Part of a small language model's weights.
Size: 19 layers, 12 heads of 32, MLP 1536 tanh GELU, 34.7M parameters.
Architecture: LayerNorm before each block, learned positions, biases, tied embeddings.
Training: a variant of SOAP for these matrices, 7267 steps.
Each number is 500 + 50 x the weight over its row's rms, rounded and kept within 0 to 999. Layers, rows and columns count from 0. Numbers have three digits each. The size before them is the row's rms in percent of the matrix's.

# layer 5 attention value, 384x384, rms 0.183, rows 0-281, columns 96-143
077:508474532529431493489500553605502412542441524539491547544519491560536526537503555462487451511527510551571529535503561483465533470450481500435517
100:508488506529425429402427481523539462527508480431552499452459511528488467520522502501492459519496622505496503512510491558511418550453436448489475
096:497464454457449544507394566490473514541459619533587558575421463544570438538448523457499460543542510507473468512580463530482458531526520491426517
107:466440550547491456441560386487562543486525511409440499431639511443530448438512550539484397520532479454492590392585634518498472425540436467483387
084:485523548578464458495500447479545456577486508458534513467456594479454494493542517544478428580531449477554499579610447481490480468636423502523519
092:384475511501585460531447515546501510529551421526449510485361526480404511501451529530566544467495429570506510462561460431490475454502579433497455
085:476464574438572441499527555475478550535501581466516453570596477496529463518488518520488481484476572439511493509438473568537586468471423579537536
086:528551499590530497497496423577506443470472591540477559533443418496522560504476399499447480579454610463548558524519523469457539595548446505471508
089:477462576450530554503494584559454474520548613587585498488436569508432484513537565455520549497482514546466480535504458487490537543488469516540467
098:484487493530511496495514504559580528513499506433461503506512481399451533490514547487480539550517562499533544426486587415472468515553483474476442
094:471433406515483532462504517491499476584444551523398394398518475456475480504498480598506565482554570486433434500466498505566563460556514459529507
089:516410549533576461436486556525427464550556493559470474569447548521465543562450440467434538509538450512507519582578368476407479515566557417536612
081:475389530545599585558469495436495443518566529497449491536558519487427492480509591578454572518543411557458491590552600433486542484474458452488499
086:517606481511503511592452462562516478473563524450413562403515444450540557506476515419435531523529469527401569599408483505588523516534610443537411
081:523440485509513524418491497506459426496428546513531504572478472509444458589566393523421502542478473559507457534543512605505565551514503494412549
084:587513511461521504462527474466551512544429396430420514484454513378487492527467635492562462464541518434450529478408582526574410406475544516524470
088:441535460590587535517518552509428441511546514550441559473488511513479429457543543486493471502481450507484403511447595470505521493456535490439495
098:543480519447517577546490495456513503560470478471622392570533569448502463525524536565506416516463482452518469456497509440468531426547470524476528
094:515492548495496518505514465524541483496482595529402522439415556603554470374494496602452473488506571388560522552629511532523474449473460494500478
112:519569455491428503416506491476495464576508470479501460427618521521603576550549494555412419574492654465516565557505549542556463470550519474498459
086:418506479535485492571506462496542505545469526405434486435420577505529524470470459521507610388446413516490517525460471462480485520489591401488539
096:523523471452480495498512522560468499440512479516539574559456495466472501500553438517532517571550465535430438571529433514475491578454434603528504
090:495455532533544450521464511465501500474502481495473537577546450508472506473514537400482505527483505507463437489599377453525496574499475580553493
082:490413483504437506457476443453527611551534384560544559554493513538469521606488533499510538553501487478465516413452620433459520456511449382534491
104:500467488539523529493499442469467537496492522529374517448464471521484536539479395523414503536564559470538477511504510524457473540523449454498434
084:468483471413580472456480426404419476521510513492555425536538491517587580522445505473408487487532519537508459504476524490483507462555543387523565
098:544476443482594531468490381450495448469481497623460506494539525454522579561518436478440481486471631500545519516536438530508517505475476455466562
101:458483580385502480434528465499517532417483450475456435457597460474570476461506446557421404494508521503490528504610485476465534547464482482547459
088:447427560427509501495430549468552544416561476463531573540468529520432545582513530469526500544470507465494571488588560424515489550373514537526458
092:563531496483426513498579496529473414582552615519427474461472454512377512454549520498556474442452543455511462583542521510568514461458564472553557
095:530444531453532403548451588521469521443463439473579460520494571560548477537572611542544502470483407534532519542487469531447521510446445525495522
080:548414463517521586528437508529504493554474491503455529503494544484466452515560496496408468529424533398604466485458572469503436488468504479509434
099:512502486458468547392547569523489491452432450509493492475529454489482475511517548532595544529489426577528567491585493438541499572484579515485440
096:427515587495500529526535514465493487507473497516501512572494487533368564594564467544448587465419517531502458523404559473479514439571540491469474
113:505615527521512445408459456424540549434512569439574475569568523533461541518515471577593598550477485467504488559457525544467463490498481403488536
097:551484526488543586466566594584496592435529471436509407542512490568518547525515528527540453601383449389424539455513413493496562502382485526506478
098:469454419486472533445571577537582524505505507391487527515524497508497483501433518490450526468558609515441509483510493571546535515623464475453504
096:524500431483583406558505495473537510463506582449518503515447512416519465531459367507461527538442561524494483520562520465564537508510464502520537
093:423438545453485478485501488436495448611452424507500506408473533575470376466567425567481524452561547535601494539534498665492642519466554460505538
096:396526477486583555556487472556488477571460548546529544452523509518406541410400532562532543534556508407513461497474467533468481561507482567501446
113:472491512534552622471474497555463451498469484463608548554490471435536565570515394449453463475584486435534539559433535514422581358449499443481479
094:521546423526495550517559507467460487453491530586467548564505530460361450491582489412577497512461497553496482500472532402500471557471521512493458
104:499482473506424494476588447558535491542497514593565480573428532506445429485464339483607559439536473512415495457486484438515488504569477432548465
101:517546508455430437540549463496496565512512535565463538577498584531597480539584462592441547534561445460545549557405605421530459535511541446571459
096:479517503424512588420470411564427491449416386538546562501481467441530415548559531412490596611525436503506542442435501547598515475412500440493476
094:503510512531521566550448398525418602497466520428478481480525400552498487439499398444493441564470556522528561534526467589564409509507512560571495
098:395504511468458522437536538517451471544442538504481439518492448402573454544506467425485447477455503493429530485461479508515558455455484518462459
104:614582443480503522561569578478570524485494505429529464545445491542482481563438456402491488423513538491553547447492476552461490463472501557505466
101:580506472447446458569480537409492401505543521444467476514552541468502493526477524546558463462522422586479507429524478473476426551442587435560628
100:358457471506461575403523515443463427549407507467507563434551574521479547547586494504464549470520483416483550576649470625586429399444469504498494
100:511631519514526453517526572495525529509359496473480519524453505528461577565546526523481571547473450428440534440568457480485449456604524413390491
104:530518537515506520516553506511453502479496498494395601436466496487494509406492495545536462595516508400451547479484542466494511434446436453520415
099:525467490553568507444561457487518578494417556522463483506430488540469521583466573472471542472516405530483520491557509564521511362483409540480469
091:480499527493535462507459533560473377459531562464490491463484491467583551544512449506484491513542502447508529481502446574553483466400477500463543
108:405565444451556550430557522468418399451467438557420557522532531400474484492488637378490463438477517460571484557439496401411573534532518543453502
108:436459468612589476432531518525480569569479505504586489532491548525450496478461518597571539578524501454466478444532516564551443567498549572508508
095:468450535490635544591528494480514509445550503536480554493514511513436466578418531543493530599568463398599444454491588545489538510535562540509507
100:471473549475660476444534415543508455537430534526504575514484563533468519500495544493385460465555437440471484569500487563464576486520468567488540
098:473469523487478550493583524590530474514519488423360527585524518494471506396540553488523504468460519443428514516454436409494533476455578505519376
105:538642554459498497594468441487589544429550523550426490492471492544462474511432431503473570540483510527526480523489518461597598534478561498536578
101:429447480458498545436466550564451423504533534462538496445489530415436353446540525402486512478463528554523501602503479522538620542486576474518461
098:461459439515594587485537465483472560551493549531556537445608462542483463513474516493420497468499446432524611520596492612519490537568570528437499
092:421584542472436560521449384548510487482520432431532518477510452486442570532517562534427397492488485506443435443471436465483476478541511512448488
104:423525439466509527443520526497481510469487417417540523541448421547437551528464480451534462487490439519502513617576497554544496531458517536549520
118:525549497450515524510489518503533544420516543427444475492553382476586572473567473546446496506532501464528492492434484573480467507453534553519461
118:467477581406516548469569575498458384498577459500445432425474526545418478524597526509466483474429467596485386550504519461481472472480487508443513
114:465555473467517534494400489433561442489546601461529545476543507509552601598502410620543502484526531501427537445476518458379581459583538505576556
125:460506483542493453349509542434502499514522512482455525427560590518474498570503399519521532602534474492403470515417583518517485533528528493460566
120:548539477454464416438486490519476494541501429481472459511467443453472558512524542517485508485545525463476498612519566516480520430470440456541516
117:408543507462475461536564480576511564521497466551407471466509549475463501544404526414452504560445519454400486565555422435493577538584494443495532
114:514547468511500499493506463439486608453466524469496484498483479484483502532474589472529453471461486559609561525520505463450539387514520583586501
122:477570496552432531536455453464486439463498628551520429500526438422543422508539523575569483504494552573447520527422523552520552514500450553538475
127:384532509598466465500528521463509515477481565487549369507496453387619486476477455498464511460507562512493558510450398532466558519507611556531437
116:498467431485507508492478491416470461506474422490499534564552472596443578518489582405411422494517519517456551437476510529436487517481476563556514
130:537520505433532503520387478429502455454556463520487435446554475501597534618500459521573468509520560561525508395456497494503598520358528488504455
118:518516596529511537560491462482533444476432597426476499514511573474539526455533460453550451500455546527435571474457457467508573477456471561524472
121:459512496485516450447524405647509454493406509550495430586537523522498507473441582497457524532534511455524478411509456481529547494515433552566488
125:431538535549429488486550469578504471542504569505543401434478489517487494542525601510412492542487438632359467497468526410497450511472521475558506
117:489542557503558467540419594475580383465526536500461559486501480501561489556441504475440507522482526448474513644433500540523461516523501575559511
110:522479547459479492566533565628506470521477441560519477530418486493502466532471496619462494515522518641506446507441577512543536506422524505523501
118:495459569427480441509496398516458537497558485532541385437464479478549477554514500500615458397543543579492450619402563556532614481451427496517523
106:499494505387471449525491508599535555488496584536463452550465559510421510482476484433487530549532450513429516503540503412454457489439531417438411
111:439514468552613466473571485535505495584465509476508458449475502567462521486481548494503470453554450506538439489471598538529546507419461496546614
121:523437426505480495562436389358572575515541533436559455525517465503533442411505496434494554477515464496411512462428426455466484486445471550434418
110:519496550549514427502509399585544464429493476502488478516474456557453590457550546423396492501644478489477516540443428450559472490591480422509480
104:502462451546437472495532558539590514404477549528562451501488444569421577479501531505409480535539549561612518569462526369529465548549551475534530
109:439480453435511583553462461537496547587449543496517481617478464533517537555450525545454570477581539455419432501593512533519539503490423431546589
119:607495459574528453459538631378515425512501476478482483516379481443557534512539567470505532491484358503519526544439502564468388481529508429534529
109:425527416569521481502490479540495425364552509403586520481559469451498520389475535578510535473498406576399455431560498449419492561463491514560468
115:530499426477517510439527464507450573505484488437461538544545494563513519526511430533564559503448446372484476493509532508492387473566403422480586
125:555570507610502552628424493453474508535344553537573459465551486525495546428496479542565496471476475412546533482572526494539425514409472515503538
115:469482518436527454489474491481486505448533450561524450442522519599466506472471506449495474510510566585466572513518435388460455508544501525581521
102:435498553511559459429533521520526496513570480448490474430498519515502526535504472521549531519620558566446528500503498458447415640591499475504498
119:478499527504494499526402531403484468451551528494452504528527454454523541513501455562564539498437524523521504525425397441425495503511541535438477
125:512489514515528422494566574546397603522460530446586452515482453488475426458476448491552397453469524511453477585549487521427522491446544530464487
131:556567466509515497531463418420504462403557487426514473528466498477540585527445536446487465503575433529612489454469548456450476496444519476504553
107:470404505533421479455447635556487540556490479541438522515492505568497464589493503585449496477516400523522468494493459488495556609331485555470502
101:463551466501466606503467470463577492493444554489490520555436450550618425550397410591506479465525456411532503602477430391494524446529497530503499
103:518493533487459509400485503469488486503442579570453487530502536498456521505538470456518510544506434493408489512412433507475436491486461492474612
098:530451500496388492507525421488429511495578550525510548518529475590561458517467451466486554494468447514464548488458532481558578457498559504500547
102:447421547513505587539512549480598539522520453506484411512451554549612503498504436654608598543615477476527416503560491490510545543459527433550494
104:576487542557449497483502481532613501466589535533453450529511480485452493492482515477495503547518479620480449458456533505493455549473501526505407
106:470571478473482477550491484520485425516527536475476448435540457485528492461528467550436513466525557564598468523459471433606442506482393416407493
104:482434538463469523470551517553546529537552517549527557585521589450463464462481496474522540502511438410506470397521469555534440538561566504534606
109:557513451420506479499472407541401427510534433488621478532511537466505509412544471486448516479499581450512508528464453443549505458501460509498527
095:553553492441555568497514476507415469525547561495510545575573357546485534438609527510529525455565501494406512493446499542443518513497374515434502
103:433499491514515553475436467564506439481446557531521508464439500541526535578493424486539436510492460489518536493546443488520476534467568524470473
100:477429458454398498481461481433398584490482485496472541421440494444504459546441459478552475441565537488515469536476493556478555499498484595504441
104:481441512489487577468556508561448468460478409448561422552485560488457478499529483424580503581526447486434480476508548517418541428551493448467510
100:460549507400472494555488473454549448474479539490584431489546540519477461495440506496508437525588446515578573406544505564483456487467435438523423
103:548519445389535630411474471553495541522442476412490546440475573449478490458488452472530518490540600529459594604545391554456524496430483495475457
105:576512410574426495529437543477485496458508512513526439461540463396471547445426439515445509462546555539502592453494580556441481492523423544451603
094:543554507517500519548534466558647603485585458549594466478460455534399491510511507502431530448491585480500501503446521509502507510436456598606534
096:492509403512482448559432437553525509493495541495443477395487504492408487512516532513560544487508466590571499513527459520541346581479568553528490
101:576470545500495452547583419586456575520516476574487533471528506519432411419503433446379540482453532458469490514528521459549439512452493431505454
099:440509516500482490566484443509582587431506436500575551456534487549489569508559608402474479523492498452398476458467478538441464554529502507500572
109:455470479484429571475610550511454431503415430515480585405544518541534474565489448495547415456533485451619495498540543498516490534411390531500436
095:436453484423524469507517420579656520496577494485543442509518578478576497430496576535411464430442547529565561417485425541512496524548422424450485
113:541573513416503494402458469472459427402384454500584491553478453567476557412507616489497511467465533506496533444468573451590531544531480538506532
111:515542514562431444532526439531515521459498411408503454497499473522483493487490570565458531470385529543513477505516566512569585464481541521484458
111:490459470474582536450495409536435460545466452533489521530559522526427541569459483460405492561431427429479516552403485498461504500458381548436523
104:404566467558509433460594525497475408570481468398479475496533468498439517459538527392495504536505473584475553470532517515559418450471529423557457
101:492427581510527491479535515402479460487405530551520507485535514501512472515492398434555440497501478517579497528613476465496505574484520535551424
097:510472466555513390549540450529464516534486390517507522587551507514573529323452413544490514530455555477512504442599505522546570510449460488567510
093:414539463445436481404461588500508567423565485436472496486478502533494434523413547466536426498455565510547478501564515415578496594459524548431449
106:485481565511542543473605437421565521528461498399465521498509512449479435595429505566682408583440459516484439489499470479488581510532532456538504
106:430547492523424517615494524504507555497500496586482574598395506521522502494464556490515590436445483469591554485566510559524391486544446523485600
109:585552516452498505581481509508385536541549501463459455540532573528433560544483466530457573565500511536434534490554537488537580517528603465526533
087:524481463534502481548483471388430463534456547566532468559547486494494442513548535628439545480475516459625523483532510558498410509483531550548448
091:524544473469518483492450449527488409460503542528498531469518430454638485451529482520546407513520505471471427531531526518571436534493499508540514
087:405496547476468433495570564476495504501498558475571520484517444505496569468603441519534446488493498454509475508418514551488476497410532607486591
090:528442407520466526458484471603559456527413500479500486411476435459448492454530528498389536541451481397427417527410474440553516523576588564557507
084:480495539515463457606492553527506469513469473565435593449483475447544458421533584499489436446465536461510508461477469513526498555471461548457460
091:446513436518415566541448522512539502478381513543478478437558463525522446421480462467546450551568439575522533496551422550610470441463515539496462
083:439526532576475604587577570518562484503467498448473460468448509531488554573445475502445493479471547393538546508487551477490484495511557458515457
092:567564479554459443488494514539492481428606503442478411464477521589412487450524490510448442462462492551514552503513492523457479400489461456543494
093:533469482446405447611518479566455531495681496420527517531476467471527554533549585582480508427495436412507389517383594435498381441511511461478427
097:590495550390493506594487487487462480445587520503565469502536467555508499497499614599522507406446532577532470391537503558519506433464451470565472
097:383521510513479347515559502565466599440539536496561589427492543565553541489605482518472479400501620513445559415490444532558422544523489391506555
090:485542625520484485443448479487540505470550487538476522526524505462465440508575560614448434535512484493579458467505490461442441406527506540567440
088:469451574446471504493427437514435524502448487472507586426478532404490541529474484478494415407441419552530521539479482504546472566476510427405494
081:450470496492413467467489510464534461528519481489508635477438474558495443504413429537456457461406488510552464482462495430506473450540541550578464
095:579555501490469489586354383564532492512550460445564476615460503496497557517566465638573510516528468520561386520491492518446545437435501569470530
099:520550542462468433513507456477484590482585516524479463526419572581509523439471437518455538594519544465618547498453460459503520512457524464508448
096:492448540601533514474499512490503400463488487534416487555482535450456424475497565559461583531535586454401521530482471510506490456461436431509479
093:529506476516496434535493473433417497444488647547446503491478570556571467471491614498441475502528617513370473469402512615474513519493574471543545
096:526432489479526467524460329425500471464545457478567526559435474416489519528534485552505519513592544503446461498545546416569516466516499501484578
089:541527525475429491484457525489661509532518426548508552560510510506502514567468450516568554441529512509502489476527433478572497548451507383500509
092:506496500523511412490501514468449495493463618457535610476481543458504458461416502569558416514537558551429452494494375441462456446526472460501521
097:502480477463496456533464454446461548490462486438477520508576518495572501508487612547575486459508530498517518489512521492592527522536529467532465
094:562521516514536603501396490444480466501545409593499476480504480503554553448543555478460492392545586483472478556506543483487532475469470495488522
094:575456520464497407532523558499573516487473493564512550535491471500459594501493603534483464520586554482538509504539560597424603510478530408463568
093:566541456459463491472477503536482531473581556423492560489588477477443466418589460503497544544423502506494443476472415617487493587516519504471502
096:372522451506502529344480539544543548529579449431456577596443524495482419489561557484471506571484481504439494570532536501489507440507518506526488
094:508535442523458456541495566583506582563583444442510515531522567498479587470426460502563561578414566571528448484570540552501468482557488509539580
094:518458413519451491436520492515471529521582441502451544459446494487522548449465503516506586444577454487551475616478618439654585508550373550447474
090:437530441538461534390479462491427499450470510487507483497436514553484583500427482520549506521512545494441423518492596518497525473548508603499500
092:526601481517558571528475512531453530515568501485455473580447488482532510489446501445507422469569474519424483510482503515472525569425497543542551
090:526433475474412460416413570413462526450659491482480512474585463453469532452509439520466460447490475532535410533534505480533484493554504504466550
092:402449512496523449484546534519464578528397418484454478469417453439431463521588472458534473601485444532483513490519476600593470482553430454493588
099:514610523589541579473580451511540486448549422425497508505462507496509462474454519482526461500525467483570420486526597516537614539538464502461561
093:503425486503548517563414443524518454495452548473475460453522584512508475531476497581454429542633481522436590404483418548480526567560497500534427
107:496538482478448483443509536510433434501552468504499557450593468445540453504423492463372482506526516492463473480413527512425479504389495561421549
108:506382415568490509463507455534443473548583584542533503399527436593443447484579493553544535504470408484476535387469510474487477484425381510481580
097:486536486546510525508535493494516551482488393506536484452524497537507496545455449502445552448594506495473568417509544496481416498537400539427492
101:531492453482472490427491520387453491513456453494492542451491501540503444508433472494494465427480583564571597468460536579493458471432522545544460
099:536419459518548475510604466496486517480462600545488461499460480496593488513515510476505501472547477512537626561468407493553445461537546395493566
107:577459450567418518494404589477460469507445404492540538538489525569464429452517555463551515443426473488538563493564507555568478535433487486456469
111:552440522498515451530446494543413509497529481514508611486580476581507510459433531388509535527504543565612485517506445470491496492565531463544596
103:519398533468510535432505449452461380501574536473446359552491543586519463506504511514585487565505514542467497447410470528472513473571500473547545
116:449543494458578460493593527401616564523562497499523552546481495532467425486559419563471486568490484509398493487585498481462534378412516477446545
100:538556463512450488541468477475560545517511505513458517480486507510553520451545483458506502472409503527427439495473622454499534540531475507387431
103:492445441504439433463387416524547566457417493451463509495480458505530561478494440412524585445469507504396479510502432528404469460601444463556574
106:506490503508518545478462573509515566521449480533519567536492512516476594443496534539446507496442496503583482489530473492609583505479507582492478
101:451509522547438490458578558474464438545476495513513492447478437588510511441492435482610553538429491503344544448566543524447443517555499504471532
097:492539512482482446503527602583659531488498367538510612516460512557537491451446465473558494490494581469487521531550508500424463407572558451478597
141:507499528498564456524495471353505547483508559505478503586551581456540577513503473511576570591473450553484563407438465466452562546482525495506452
120:456493560486575398474424490570460424485479506608489439574482518496492460581565484536489544553538496581415467559556479459457475578572569474461461
109:487542470571486417527537557469609572458491439532545414478486473528491547534508498535554469378500518483523537484577426529536473476488508451505558
110:509499556440480561430487549497513511466590512574450562469524331523414419468530521464511559461464519524475430508553533495488464469499593480553519
125:539535471564424434561503407575521444552525503500633528479429517467474468508549601529566471508506474520564519580455331458551496458452510469488539
115:418547460482453501576528472439552555441525540468586472478470439539517568549493506488417507457522501526431484484452547465483584500515455540508422
113:528580572474539501580539428548535434457500478442466446578467505397480538595506492482454499555598449583516489526460441456439566509565507553572554
117:441506487500447552494429552497396485470570561527434524495620449516547496575489567499511492482394423559483476504515510471479547525531467454470476
102:474483484446536400525520490545552402445534609454498462461509551455464460516438491528452544536461580424496540479595494612565488437472465433540500
107:552481474477544479480427594537439511459398524461588511499457514472552478488424581428549378519441472460605483509578442522518492516498447502503520
093:503553535570411547547510477451490483526447566442480473433454561544504581517508490524438505517485449430542513446521524597516440437502467466533451
104:583466517503523506536453595519441494480496393528455500559456513503624489419547580508558415493599501436431599547489522515462462531478489482404511
109:397541503476555470537493422517502461493580550463478495442527502544539516595435493471447467518503531500513491498551429465512540571552453410424450
103:547410500524495379565477483570483545457481396522474540461472442505518535585447495464510539429615465595452511486597513541478488496490461470527397
103:484563488587475527470441497527493375509505504455428483487473494411521525494512487512514523556608486505529469568496510509558544607468477551554438
103:524570484513510498556517475567572510520492530475461388524494445462545527555435528514470483470492571534520430509526472480529426499593508519552473
112:469564439540500571424472502518464486521489432518451480460469456500512382512532510441542379501533427523512526540501520498410515493499528446456436
091:604555529472571510514471577522460577563552543498539470454500449504538495545579436510513444484543510540487576463463456483512556425490514515457441
109:538510523549542546506542531438461491473486591518579496505432451521488584506481546487548518526538598515483497545507445496395440510504454488541510
096:557502501543546515465414393568492560557415462472487488511588502376470365496532494526530485519525545560448574522480572570524439457516567560463529
104:507493489437558440532511410474395418358474405563462546416493528535583411500533523475498528423442547563564558492404513482571485515576373472545471
106:481520427530483469505475424470446519466481489548478546458491489434498392456382517460389533442498531468595459414552523508372518523496419530501462
096:480478514430472634603450489534531570479582488500447484564554553519535485488460518454555493563528487490526388522489523495507608481538483521461509
097:489516538494458553483500445545604526536607464536488437538513578600530439487551505535597475443528525470543600542519475452561495455487520406525478
108:475536497517559438477549515496455498415459585454499525404504562506432536590653474508448361441431495424479450400463569507522507552485366547525434
100:528504436497497540461395503521483457620488480473432506543498503457481469640552518487511478401457462542432471536523499457570486547507487395427517
107:497572449454422561455584435508538418535462461472475477450561483504480409518529500523497488573577547484427531458445400484472524434366436474518491
099:476522492581525477434589506499464475561517463493499539445516503450424481486469517519429604533587586508567502474609477551449427509598450528482434
101:435575456506499456472398521467485475501454541500443412432536503526454419463502467552490417449539504507531603598478538491530431519574483464556525
100:528564473525443571440413512559595464544537608511461478543509475484551500497566409476604526516446464469479468467566469588492398509542471448539534
100:567449527505545514487415419524486511453499500599527474520456476498469440513542404488492556442522473468524458529495557529429557581536510534526419
101:533434541524485480538563480637548471526539445566469430483383550539457469467472493527493607558528458475422518510453502428459457478518450445556483
111:544460425501611512544447530529474502495470508517491598448481479569501601601581496454459479526561396554579444409540563520385484478607571502539605
093:550550456524563469546502535522373550542541625467527546552451479478379500519536505559518479533557389458473457496499508537452481506537509506568450
099:473456519471441466396442407496509483519527573489451413483525560491562466538474525448562522388444527631536585526495464544471569537566440542491556
107:529511452474504497531582414485474544517447437491493522661581599479462490410517462502564499552492492564524561561508468528501500474408502396526386
094:500512474570520564572491586486443490548520457510512551565493494547521570531462488417430547522441528486435617565454487490557461560516541499550507
093:475483510498653502489554506532489504493533428453433468422437458552474524597380595494491423523433567461587464482517499538517460470433472582416470
094:495480497557551611502409475474490524487504491463500385551546483504535445501540482492529509538459401639558558509477523439486615595487493603451472
103:415375554572515443577539452592516565478513525597458589577478531471570531555491499416498553464540505515481487431569488589521609460513483480516526
090:449478403587514572401422535484502508489444518477517403415531449570536447461526601514528433483485489536497551549458544502578408499538532550525479
119:591491531440551543433524431499474517493508497547518543482475452473516487473485548545467461465493515481468456496460556539466514524468489553372450
103:518512496494551515564534479533513609537493506476482541544422539406398484467507559511365464573450421517471505550489458559546572473510521476463558
102:438608441527470499506531479497508534462504493426507474588510535474465561493497570529429506551536510553537524538435511503497499539438478471496479
097:397472464474484546517542484506525559404534405500446544520453489477554463487469533499542413528526489460531497548548460514485450359501495455407494
099:466504519482480462447437488563470522482478403524502413486483503462486520465559496456408436495472547527523401476494458447510536575410488440484452
110:431420499515485564488456488526554621532451494430540473584485525490490491413541511493517595466525476529456444504464457532473557442593528489463551
104:544559500376409529543466493452480545438505538437447482499480509563622391614529546580547517427504564484459500500442462553477487417474565416556495
091:472455454543450540523459552519575480511537445484503511414364476521472486420409506504503610514484582512550520570505476456522492500467511483486491
099:405570452571460432464540543506550525510509556459555549534407559526604452538488569559560532496476543524546491488436395472510526480443467481472377
112:564434556522533545555497503577544504455521507532502579423418519434505580445383442520423471453500555469468507482488473546473416372461438635504548
108:465440441530530593600453500494402323455535535502441523450526482492527468431453532486436562537558641538495516557537466494472528419516461540568476
097:500512427514530488482468516442504511447576563558553565514386431553625577520431491447480560507603518445523598533412524577558464649554551512534465
093:482517620508446627457433554426411577493443384397438538530471393468518599533487556518472481471567578428480538559553510488445487522522456482514512
103:566545502575515533473564537546467477523464464487540539441545431477500437502510536478589546525573506489464513536453512519553482421554490590436485
102:446508557492553525534466581461516547383499498441549397424437613467470441509397434540476506483477564557604574441486515455589501434489579432553543
107:493471535491539529542589502580445519548512464420464503467512533565553432546568515554519468510567342469500490570509478445489462550396460536477485
117:542445484440497549507557540437567528437467477506554440481488599498516602555413491541391511465577429471501573488475454537552486495433512470463548
103:536580532485533441368494382517537487458479541494410550593505511454580491459579574466464473513479556426456544449508492486537485611619463539518580
093:507531484503479522515390482473444440509444529536533542505523489509571575496484411574458541607430486515474566509478550496556494536497441463580496
106:461509400533450433473449515488537506532563506582584506533497510589439517462552572425581559405416440483486441510531518436472457451513489407616449
107:444461426498442457465441463489537580563504489446514531545485506589438540536432384429586478476495473545437508491443449542471531507468457488387444
095:524468563543516474443559508569472604591546560461596522484449536426461560527501504607446455493441538489496455581503420420492505446452547497524448
096:430479451368532565468494491512467560548620583519461473448545631543498478494568492475622464400559419542486542534520479443578512465459498493551535
100:589524482533525424492471526516504446494504443480518447400540452503510491440559514529460517519525511470544509460451541419444506434426498517518468
099:484542428482497556527546504436483533537549517425446536502544473579539531431498430463399526525408489489499544543523491645487489491523483474461543
100:480493491472428438536499512551544411445444487525453559504474496431556462576542457450499432465504550553536492500476485449447530438548426589430529
104:473472504548426445493485521479489502359578511510557485467541489534451501489587552560509471451450484559503477557487372487469532557618430482410559
104:388489463434560512468530585537602549512535508447415508498503547534524420535537577486490494486480500486555503552485512479480492379639532542573547
103:460483570441464464494540427518484544447479470564583457580527433511511458449619520533507521461460528556511463516524554508420514606523547501555533
093:490518494482507457565503503558484473485522486464461502552502382543558525441469583450536563440472454489532553363411453518550393434507540613511468
097:358452541526552548412486574484548541468564556487458557496429509533358455507526481478526572459561496476499465450521576525489534545559574511459457
109:422520521496466478484524536504479505482542503458536473451482487486407487444391569454467475463377542500556476480544475522495582508547554455555443
102:487546450453519507394516436518525521564398517541459503575400576552559488501526513437467492525519457600516479511557503340504443512463518620529437
098:390489478495414454467429486461462506499564509469457481493506466544396493523460538527494533364483485513564547516499440606506504514508439464511488
101:559542568543554478524513449473442424501482545559465422561507448444607477496499518459445391553482457457478470435397461546451451485601506537527489
097:547478465422480532461519520527528493471483490400492505622389539491451482546444493476326537433495535549520497552469453509489560454532439623577480
109:596519502507556535402531447539541501493482584484575532501427519459532488574488564476467556597519500452552564467455577441526456572431490527580528
090:497434524476448499534402492459400466568514533554494477481537493537427594393490482427506517483419486500481531457536552501542476537495503548487449
094:570521470495517565463500522464456428537481465448543450456494376517475555461385406573485452547541494469554536669544514550513410493473544480496478
095:404503455507447517489592471563584424457536553451525562471468533515494433622386482413607408433458545493518458453549512540549484457567413532523584
090:520537492538500531464566563478469415514488569432534530511430475413537528545511520466466505443418418563456546507436482554476460518555470502507570
101:486501500503504488469481423564427539481420490370524474461550473432503498561601453492539567543479530488516564429433437472568517454461552533451446
087:429468468555448512561488475538516588487475513517466479502507515529565574509445427446541535537586487505500501476553501556500481402607434541471492
090:450535519549552537439513532564547494548438595508461510573417509471535487584470482402446441546523407451576556505455479398426430594508481575436518
091:441502437500458490500473376528387520501522455473440582502470509507566551452530486522480582510513488516466554498532444508419423613516474552589505
090:460486562549459474471458500533515499460533448517535433591541519537559548428492580505578608404520382530486520491464549423587562550583532499494457
095:480547527467515539583494498476557515471535506506457492586469520433558606468535486488503498399503546567499443550505539423603446505485487459501509
090:547556358503513549642499545513493595542582519514455433521534471563460473461426545550485485446538506571518489462464505462480549433487448525611435
091:501493430390536508498509470464371505523454472408493494420529481426593504481487501651434508429467496584500603493471478493556531508559439530457449
098:545634480524529457453447560507422597486474436472605487554576528469554467512443569498496474513412488515486477409482457471465469561572437556531537
088:424542443494503525508492516483530520507429513436508446398569547488561473547462419437578633527590485547501508439507504549522438559528555532533543
100:504413479481513557522579529560461540572550504508361545500559533441470504504505428552492496572530532488387543436445595507420497529520485554461405
095:426492493437473415509432419501542446561458483500501601486494489456511492472488428539458446541493523502485436435523469529551430501551568516459591
090:504453477435468465465505532420565466529501556506522466409516598470529417501516576450482474427458517451458539461559503549566442493471588487501526
100:447476481449525517490510499480445548543421484545548556469440460399537547491544518578559578428481539569521484460490400457539485607494391524495415
094:428499528482465459468548549576516450501555503448489514563544595466545554483506578462521468537442577484421462498493425491402469469584540473499619
086:494558554567457603614468522552449546492385515536537450447531421489455518528532517324541480504544511469504459493449495504494485514493445508400636
093:592497533451521561441443519456492451473562485572531412518477464453452430432468510494438546476486411542535453488542518494465399471485508524503473
096:543570572506484522479533482508585468517536471463577484463439513589444548549535574489550456517571522419517628423491466432471493427458520580545465
091:562466469475492522508542505490477548494570476496587524508411518596571497414503465476529516533437476507479566419474526479509442488497527450508543
100:566400473468524459518448430529477557473486499522456543516486504551502508535549548439463475534554535531521532555545406512500550435461507512466481
090:478557541415477527461589482500507395536549526476446554561566493464509501577382469510480548524514540456457503602450510493444544429428423567492430
094:466584497515504420482453537393521515495492521338493512589587508582541489471541564475557495461508548523503557516404495570599436438567547542476511
094:615469446481517424422513499462539467565475506501427505485400425525450518548440558471455478524455515504470461542498432508507495410501498485453581
097:520519464545455421518530552530563610464382581476483463500518555593529499480515420530533487501442491417433463467503452444512544461540616523444505